Weights of a small GPT-style language model, trained from scratch on English Wikipedia: 4368 steps.
Each number is 50 + 15 x the weight over its row's rms, rounded and kept within 0 to 99. Layers, rows and columns count from 0. The size before them is the row's rms in percent of the matrix's.

# up: layer 9 MLP up, 256x96, rms 0.283, rows 231-255, columns 48-95
# down: layer 9 MLP down (transposed), 256x96, rms 0.272, rows 231-255, columns 48-95
# gate: layer 9 MLP gate, 256x96, rms 0.274, rows 232-255, columns 48-95
up231 101:73 72 70 61 51 69 47 30 40 51 64 55 50 33 43 23 59 71 38 52 55 40 28 62 35 31 74 51 61 36 32 43 53 52 51 98 69 62 47 65 47 73 37 66 43 53 63 30
down231 098:64 69 58 60 67 64 49 43 59 57 56 45 61 41 70 53 48 67 46 54 40 33 19 60 65 36 67 24 56 51 47 59 46 58 35 56 57 31 44 54 40 79 55 78 20 71 51 12
gate232 089:44 57 30 55 49 56 21 50 47 49 39 52 43 48 69 45 46 54 70 47 45 51 54 43 69 38 37 44 77 83 37 69 52 41 58 46 26 40 43 57 67 77 62 59 39 34 42 39
up232 094:42 41 32 47 48 52 38 63 57 53 31 23 57 47 78 53 52 34 58 51 50 34 68 39 51 42 37 52 39 63 57 59 58 48 64 53 33 36 61 32 49 57 36 40 47 80 51 20
down232 096:58 62 85 46 64 51 55 24 46 35 33 55 20 65 56 79 44 59 55 58 83 57 30 32 56 66 56 45 34 58 57 27 34 57 43 35 46 49 50 74 54 59 46 45 60 51 52 55
gate233 111:48 47 80 20 73 62 47 50 32 67 71 43 57 56 54 36 65 63 77 39 69 65 56 48 47 54 43 69 52 64 61 75 62 76 55 58 43 51 56 47 53 41 22 67 32 35 58 43
up233 096:56 35 51 30 63 66 36 45 59 59 43 58 65 58 53 49 69 56 48 72 35 60 52 50 84 67 46 57 66 55 55 45 51 45 51 35 88 52 54 50 36 28 59 34 56 18 62 56
down233 102:28 44 55 67 53 47 63 53 38 22 43 44 44 39 52 41 32 61 42 38 30 37 75 41 56 42 42 43 53 33 75 33 78 31 35 65 67 52 54 68 27 35 57 28 29 32 31 46
gate234 091:47 61 50 44 45 34 52 63 73 29 24 39 50 49 59 35 20 64 41 46 55 64 52 18 50 46 32 62 56 50 51 42 40 51 66 75 57 47 38 71 29 00 34 29 29 63 32 38
up234 095:30 46 58 65 48 49 42 49 31 45 40 46 18 65 73 66 60 24 63 39 47 53 64 53 40 48 39 51 32 40 40 52 36 55 39 46 53 40 81 67 77 53 34 53 60 33 58 32
down234 101:47 72 49 56 77 39 61 72 30 45 48 61 76 44 13 43 57 75 31 46 43 55 48 62 33 50 34 68 66 56 67 62 43 56 47 66 49 66 46 37 49 50 59 85 49 72 64 64
gate235 100:58 41 52 55 87 62 51 51 51 69 28 54 58 48 64 48 38 45 69 59 66 29 60 63 67 49 50 92 42 53 71 47 40 57 63 71 72 72 53 35 54 55 55 50 56 58 38 52
up235 095:45 55 42 62 67 52 40 44 53 40 65 42 58 51 55 53 27 59 08 44 58 52 45 56 56 44 38 68 72 93 68 87 48 30 33 07 55 69 34 61 31 78 46 70 67 51 73 52
down235 095:33 56 32 38 40 39 60 55 60 46 45 94 36 43 34 34 38 48 45 25 50 58 64 53 42 32 47 66 50 77 23 22 38 49 54 70 23 38 55 34 45 36 17 46 32 43 49 40
gate236 100:37 35 70 73 58 48 26 84 40 53 31 54 49 46 53 68 48 42 61 93 20 63 58 39 56 55 26 58 58 90 55 25 49 39 43 55 47 74 38 44 46 37 46 54 47 44 44 56
up236 100:42 43 39 78 51 41 54 50 40 68 39 44 33 39 65 48 51 57 23 62 56 18 43 56 20 48 52 29 30 39 60 26 20 40 66 36 69 53 30 43 61 02 34 71 52 41 56 48
down236 093:58 48 55 55 57 28 33 69 39 61 51 78 59 45 55 44 37 45 63 52 53 29 06 25 56 49 53 48 61 58 57 74 71 27 44 40 41 31 37 33 43 57 52 54 82 43 20 48
gate237 105:29 51 33 73 61 28 73 48 41 80 33 69 65 28 43 49 69 59 23 44 70 42 39 52 47 56 82 20 32 20 56 24 45 43 43 73 36 64 53 56 62 43 48 53 28 76 52 63
up237 095:33 33 72 34 50 34 44 54 75 44 62 66 54 60 50 57 39 73 54 30 59 65 42 59 37 43 55 61 35 80 64 24 28 42 50 23 40 38 81 36 36 36 67 42 70 26 60 61
down237 100:59 35 46 16 34 62 36 53 42 55 56 44 44 65 42 50 21 65 73 70 18 56 60 41 73 51 37 56 55 67 30 77 53 59 29 26 49 47 66 64 20 49 56 38 45 61 70 52
gate238 096:63 59 47 33 72 54 74 41 69 46 67 44 53 65 51 54 58 31 71 56 55 22 40 68 66 56 65 53 51 43 26 40 76 64 84 65 51 63 60 65 65 58 18 53 62 74 45 25
up238 091:39 33 32 65 40 78 52 68 33 56 45 41 52 47 65 38 41 67 45 80 48 63 58 32 49 39 44 63 36 53 45 51 26 38 49 40 60 60 67 38 67 32 69 50 43 53 53 32
down238 094:52 90 57 50 56 42 67 44 89 53 44 65 65 74 34 39 37 43 73 40 51 43 13 44 40 37 57 50 64 47 39 66 69 40 60 36 37 58 40 45 36 71 36 47 58 48 24 14
gate239 099:37 47 49 41 53 29 35 68 63 76 53 57 56 41 43 57 51 45 77 36 42 44 61 53 33 60 37 13 52 57 56 73 48 69 75 99 50 61 46 49 34 52 42 21 55 50 41 69
up239 101:59 59 45 74 21 42 69 37 53 35 52 63 40 76 56 33 31 58 40 40 63 46 59 33 72 53 60 92 51 40 12 41 74 32 78 46 44 32 46 65 43 79 46 48 59 74 26 69
down239 105:69 51 56 44 51 48 32 54 37 71 53 45 56 46 65 66 22 45 47 52 66 62 71 51 37 52 54 40 47 53 43 73 64 45 44 59 28 85 59 72 67 52 36 53 61 52 73 35
gate240 104:34 46 51 55 50 56 18 57 50 48 65 55 83 07 62 69 24 50 42 67 85 55 70 83 51 39 54 61 77 55 46 42 66 23 49 41 53 44 42 42 33 38 34 67 39 62 28 66
up240 105:62 73 44 47 34 43 45 60 66 72 54 67 72 38 59 74 64 48 20 34 42 56 36 32 25 50 36 37 63 49 50 52 58 43 51 63 59 54 31 37 83 47 45 71 38 57 81 44
down240 102:51 29 67 37 39 60 61 38 59 63 70 51 61 47 53 30 37 32 55 55 37 65 27 87 32 57 60 74 68 65 54 21 45 51 36 80 54 67 44 50 69 60 61 64 43 49 39 38
gate241 102:57 53 65 77 38 45 48 31 84 47 35 36 55 70 48 51 50 62 48 44 13 35 51 45 57 50 71 47 37 68 34 55 45 70 49 54 45 66 35 71 51 50 63 58 64 71 57 37
up241 096:56 58 46 73 72 52 44 60 50 33 61 11 42 74 31 58 37 68 24 29 68 26 58 31 48 43 71 47 64 65 26 37 59 43 49 52 54 53 22 61 53 56 39 76 73 27 45 24
down241 098:33 28 39 60 37 71 44 44 34 15 58 41 32 64 35 51 84 37 54 49 80 51 76 37 67 37 52 58 52 52 62 68 62 60 69 60 33 48 39 31 39 60 50 51 45 49 36 44
gate242 099:31 37 46 36 29 47 25 45 36 59 20 43 42 42 43 62 54 28 77 43 49 23 40 70 49 51 48 39 61 78 70 34 22 51 36 41 61 70 56 63 72 44 54 58 44 71 40 54
up242 092:55 39 40 53 60 41 41 67 30 55 42 55 64 41 42 58 51 41 68 63 25 47 51 40 41 44 25 51 37 52 49 15 68 68 77 48 59 40 40 75 56 30 62 42 25 47 52 52
down242 100:64 58 38 64 56 31 30 45 51 32 48 13 09 59 53 51 54 49 56 44 74 38 56 39 46 48 61 60 41 34 67 27 69 53 38 69 26 34 54 36 68 46 86 48 70 52 56 44
gate243 101:60 57 25 60 42 61 85 39 65 60 38 25 72 71 29 36 66 69 55 68 59 67 62 45 72 42 51 83 60 23 50 43 42 54 50 72 72 53 46 27 55 74 42 57 33 38 57 66
up243 090:47 28 48 68 36 48 39 47 24 36 49 57 59 79 44 48 13 50 31 72 68 72 63 43 65 63 47 33 53 25 24 26 41 59 63 42 58 58 71 61 62 67 67 67 59 33 44 42
down243 090:55 46 34 34 62 23 51 31 75 38 44 52 42 66 50 31 39 55 87 51 52 35 54 51 65 71 60 40 42 28 56 80 57 45 40 60 20 46 48 40 61 44 73 01 45 60 71 73
gate244 105:34 70 58 61 85 65 63 33 55 28 53 68 53 40 12 34 54 51 37 58 66 82 64 44 86 32 58 55 58 56 63 54 50 36 42 50 50 66 39 66 61 41 34 68 51 69 22 37
up244 106:48 65 46 47 64 60 32 41 36 27 49 74 50 52 51 49 52 86 82 39 81 35 38 36 41 59 29 44 47 49 69 61 38 56 47 35 61 49 56 28 48 66 37 41 56 33 59 57
down244 109:44 63 51 55 52 75 32 49 57 20 44 67 60 76 18 24 73 61 39 58 59 46 36 54 79 49 44 61 54 58 65 37 43 38 28 48 55 56 45 57 60 53 46 55 46 53 43 58
gate245 102:11 73 56 54 40 66 64 49 24 78 44 35 72 63 49 54 54 52 36 35 50 42 41 62 54 54 57 23 69 72 58 33 40 94 31 52 79 58 63 60 45 51 59 55 46 49 60 42
up245 103:65 30 34 62 52 44 54 50 41 26 52 53 47 33 67 42 35 63 22 57 33 69 36 61 32 51 78 56 48 77 57 34 48 40 34 33 64 65 52 52 49 41 34 55 70 79 68 16
down245 098:64 58 26 63 59 55 44 44 27 40 72 62 57 40 55 54 59 13 56 63 58 61 63 36 60 47 49 56 49 71 40 55 66 84 53 53 38 23 74 35 48 80 24 59 58 80 60 56
gate246 098:58 35 08 51 49 53 58 39 70 47 46 14 31 45 48 34 39 71 43 46 47 49 32 39 57 69 27 67 63 50 65 35 38 55 56 46 48 37 73 57 58 24 40 34 44 50 46 38
up246 101:60 57 59 38 41 67 52 38 50 61 23 60 63 32 67 64 40 25 61 67 47 44 73 65 48 42 35 81 57 35 39 59 60 55 49 39 73 49 53 29 66 81 63 83 28 39 56 44
down246 094:47 56 68 71 71 35 56 40 56 41 50 45 32 41 49 49 50 59 27 54 42 32 43 56 66 45 72 36 59 25 65 33 38 53 77 31 13 42 45 81 45 65 41 59 59 12 56 59
gate247 108:23 55 52 66 65 33 56 29 58 46 31 50 27 17 66 37 31 71 48 60 74 40 60 24 35 79 73 30 72 47 51 67 59 69 49 63 65 90 50 56 44 60 52 52 45 32 33 49
up247 101:36 48 55 53 61 54 73 57 34 54 33 60 55 66 73 53 73 63 65 25 45 35 63 26 49 54 33 58 54 52 30 46 57 54 59 44 47 59 22 42 38 76 62 44 69 77 60 12
down247 101:41 38 63 88 56 49 58 59 49 45 57 43 64 52 49 83 71 55 54 65 77 47 33 53 55 86 47 51 43 32 47 44 11 77 46 51 47 43 67 60 51 62 42 36 37 48 61 53
gate248 102:31 49 61 45 48 48 56 62 76 26 74 40 67 59 48 46 72 52 64 68 40 37 51 59 36 64 56 37 44 08 37 71 61 38 25 62 21 48 62 26 31 45 85 32 54 51 32 64
up248 109:27 42 54 30 57 67 43 60 36 67 72 35 56 43 41 89 60 73 31 72 31 53 44 49 40 46 57 51 60 26 64 32 55 53 56 58 51 34 55 60 85 44 58 41 32 47 58 34
down248 108:79 59 33 18 41 65 56 43 70 52 79 35 55 57 49 40 44 49 25 43 43 65 38 61 46 70 42 63 45 48 69 57 28 32 30 56 44 46 58 58 64 49 60 59 49 59 37 64
gate249 098:35 51 53 61 43 29 24 65 53 42 26 49 65 24 43 38 51 43 58 50 56 68 55 35 56 50 55 37 58 67 61 55 60 10 61 52 30 10 52 29 69 42 30 61 40 56 43 62
up249 102:76 59 70 70 38 70 40 34 41 63 42 65 68 67 55 30 68 25 54 55 63 54 49 49 19 55 65 39 81 49 36 50 69 50 51 66 44 22 64 50 57 42 42 63 45 62 31 62
down249 107:79 57 48 65 64 54 50 47 41 54 61 42 61 39 64 70 65 55 39 62 22 59 38 68 80 60 47 39 53 56 49 39 45 17 60 55 32 42 26 38 59 42 49 57 46 71 58 38
gate250 093:78 57 57 54 65 57 68 46 53 47 55 32 09 49 54 28 45 47 34 32 46 28 26 66 41 56 46 68 22 56 49 59 51 34 86 40 64 38 65 42 45 51 47 47 53 45 58 68
up250 095:55 39 51 10 76 35 41 43 30 64 60 64 62 60 45 44 74 33 57 47 58 53 64 69 42 40 40 35 68 63 38 43 66 36 26 33 54 62 49 50 43 69 28 68 48 65 26 20
down250 099:73 61 57 79 77 63 54 43 35 50 32 27 33 45 50 57 60 56 45 67 86 39 50 43 42 65 42 50 40 33 40 25 36 63 62 55 41 55 50 54 60 37 47 44 70 45 79 74
gate251 095:44 19 60 46 61 42 13 53 59 49 72 71 37 60 33 56 46 45 38 49 37 45 86 66 39 43 65 42 44 31 60 58 30 46 56 18 39 56 73 61 52 26 61 43 36 64 40 50
up251 091:28 39 26 47 60 60 50 63 64 53 47 50 36 29 62 36 53 20 57 14 30 65 58 52 25 58 52 45 46 63 41 69 54 38 68 37 60 61 70 27 44 60 27 50 38 51 63 62
down251 094:58 66 65 59 28 58 58 40 64 43 51 00 64 40 31 46 49 57 68 48 67 41 22 53 63 41 68 63 33 39 42 22 30 47 46 92 37 56 36 50 52 33 57 49 51 52 43 15
gate252 100:46 43 38 62 66 35 54 50 72 61 60 50 49 67 58 36 22 41 63 45 77 54 30 61 58 43 54 66 53 25 17 55 23 49 31 59 30 63 46 45 66 42 76 51 63 41 53 57
up252 098:57 51 75 61 34 39 57 42 43 48 74 45 41 56 53 56 36 17 73 41 10 63 60 63 71 52 48 35 42 64 50 44 33 63 40 62 81 40 47 77 35 50 56 53 59 34 86 52
down252 100:39 53 45 49 43 43 60 41 66 65 20 41 44 34 55 44 58 35 47 48 67 59 70 62 52 47 43 68 70 57 65 51 26 42 42 40 51 27 46 84 58 55 67 38 60 42 61 09
gate253 104:39 31 61 49 73 76 62 56 35 42 72 41 41 58 64 56 33 37 71 73 52 39 81 71 51 50 36 41 50 43 66 58 52 65 39 78 36 39 31 41 56 44 48 60 43 46 44 60
up253 101:59 40 82 42 39 70 44 47 80 48 45 44 61 59 46 74 29 45 68 53 75 63 50 57 61 27 45 30 58 15 57 85 47 50 25 22 62 57 41 49 44 72 29 41 27 68 29 37
down253 097:45 63 68 47 61 47 50 42 73 27 77 48 52 59 55 50 27 62 52 49 16 59 65 62 74 49 41 53 67 44 55 59 54 38 34 82 56 21 30 48 50 41 52 75 46 70 46 26
gate254 093:66 58 42 38 40 35 61 61 54 62 32 24 39 43 50 46 55 78 43 38 34 64 41 52 42 25 62 23 51 27 18 32 59 64 72 62 47 73 74 60 54 32 71 57 27 47 53 48
up254 095:10 47 61 56 75 60 68 52 65 42 42 57 60 67 62 55 45 39 51 52 73 59 79 78 49 40 76 60 63 22 41 34 43 40 37 09 71 20 53 58 71 43 35 44 70 58 26 44
down254 087:51 34 72 64 65 33 61 30 49 66 55 60 63 60 53 69 57 15 49 66 25 46 55 31 18 62 24 43 70 73 29 50 56 36 69 63 52 54 62 46 40 60 50 56 00 61 80 67
gate255 098:30 67 45 55 41 25 55 43 63 36 51 37 53 68 63 34 53 28 22 59 62 41 59 62 68 64 58 21 45 66 27 63 56 58 56 58 53 41 55 65 44 75 46 57 53 25 61 49
up255 104:46 38 42 46 56 31 32 55 45 44 48 47 56 64 45 80 37 34 33 34 53 45 34 44 56 55 43 59 29 45 34 69 16 36 50 32 45 66 58 50 39 45 52 38 59 49 32 77
down255 103:58 70 28 79 17 78 60 39 50 72 37 61 57 40 52 25 55 51 20 31 98 49 56 59 39 76 62 36 53 64 61 55 50 57 40 71 55 42 40 68 31 57 34 34 44 43 55 65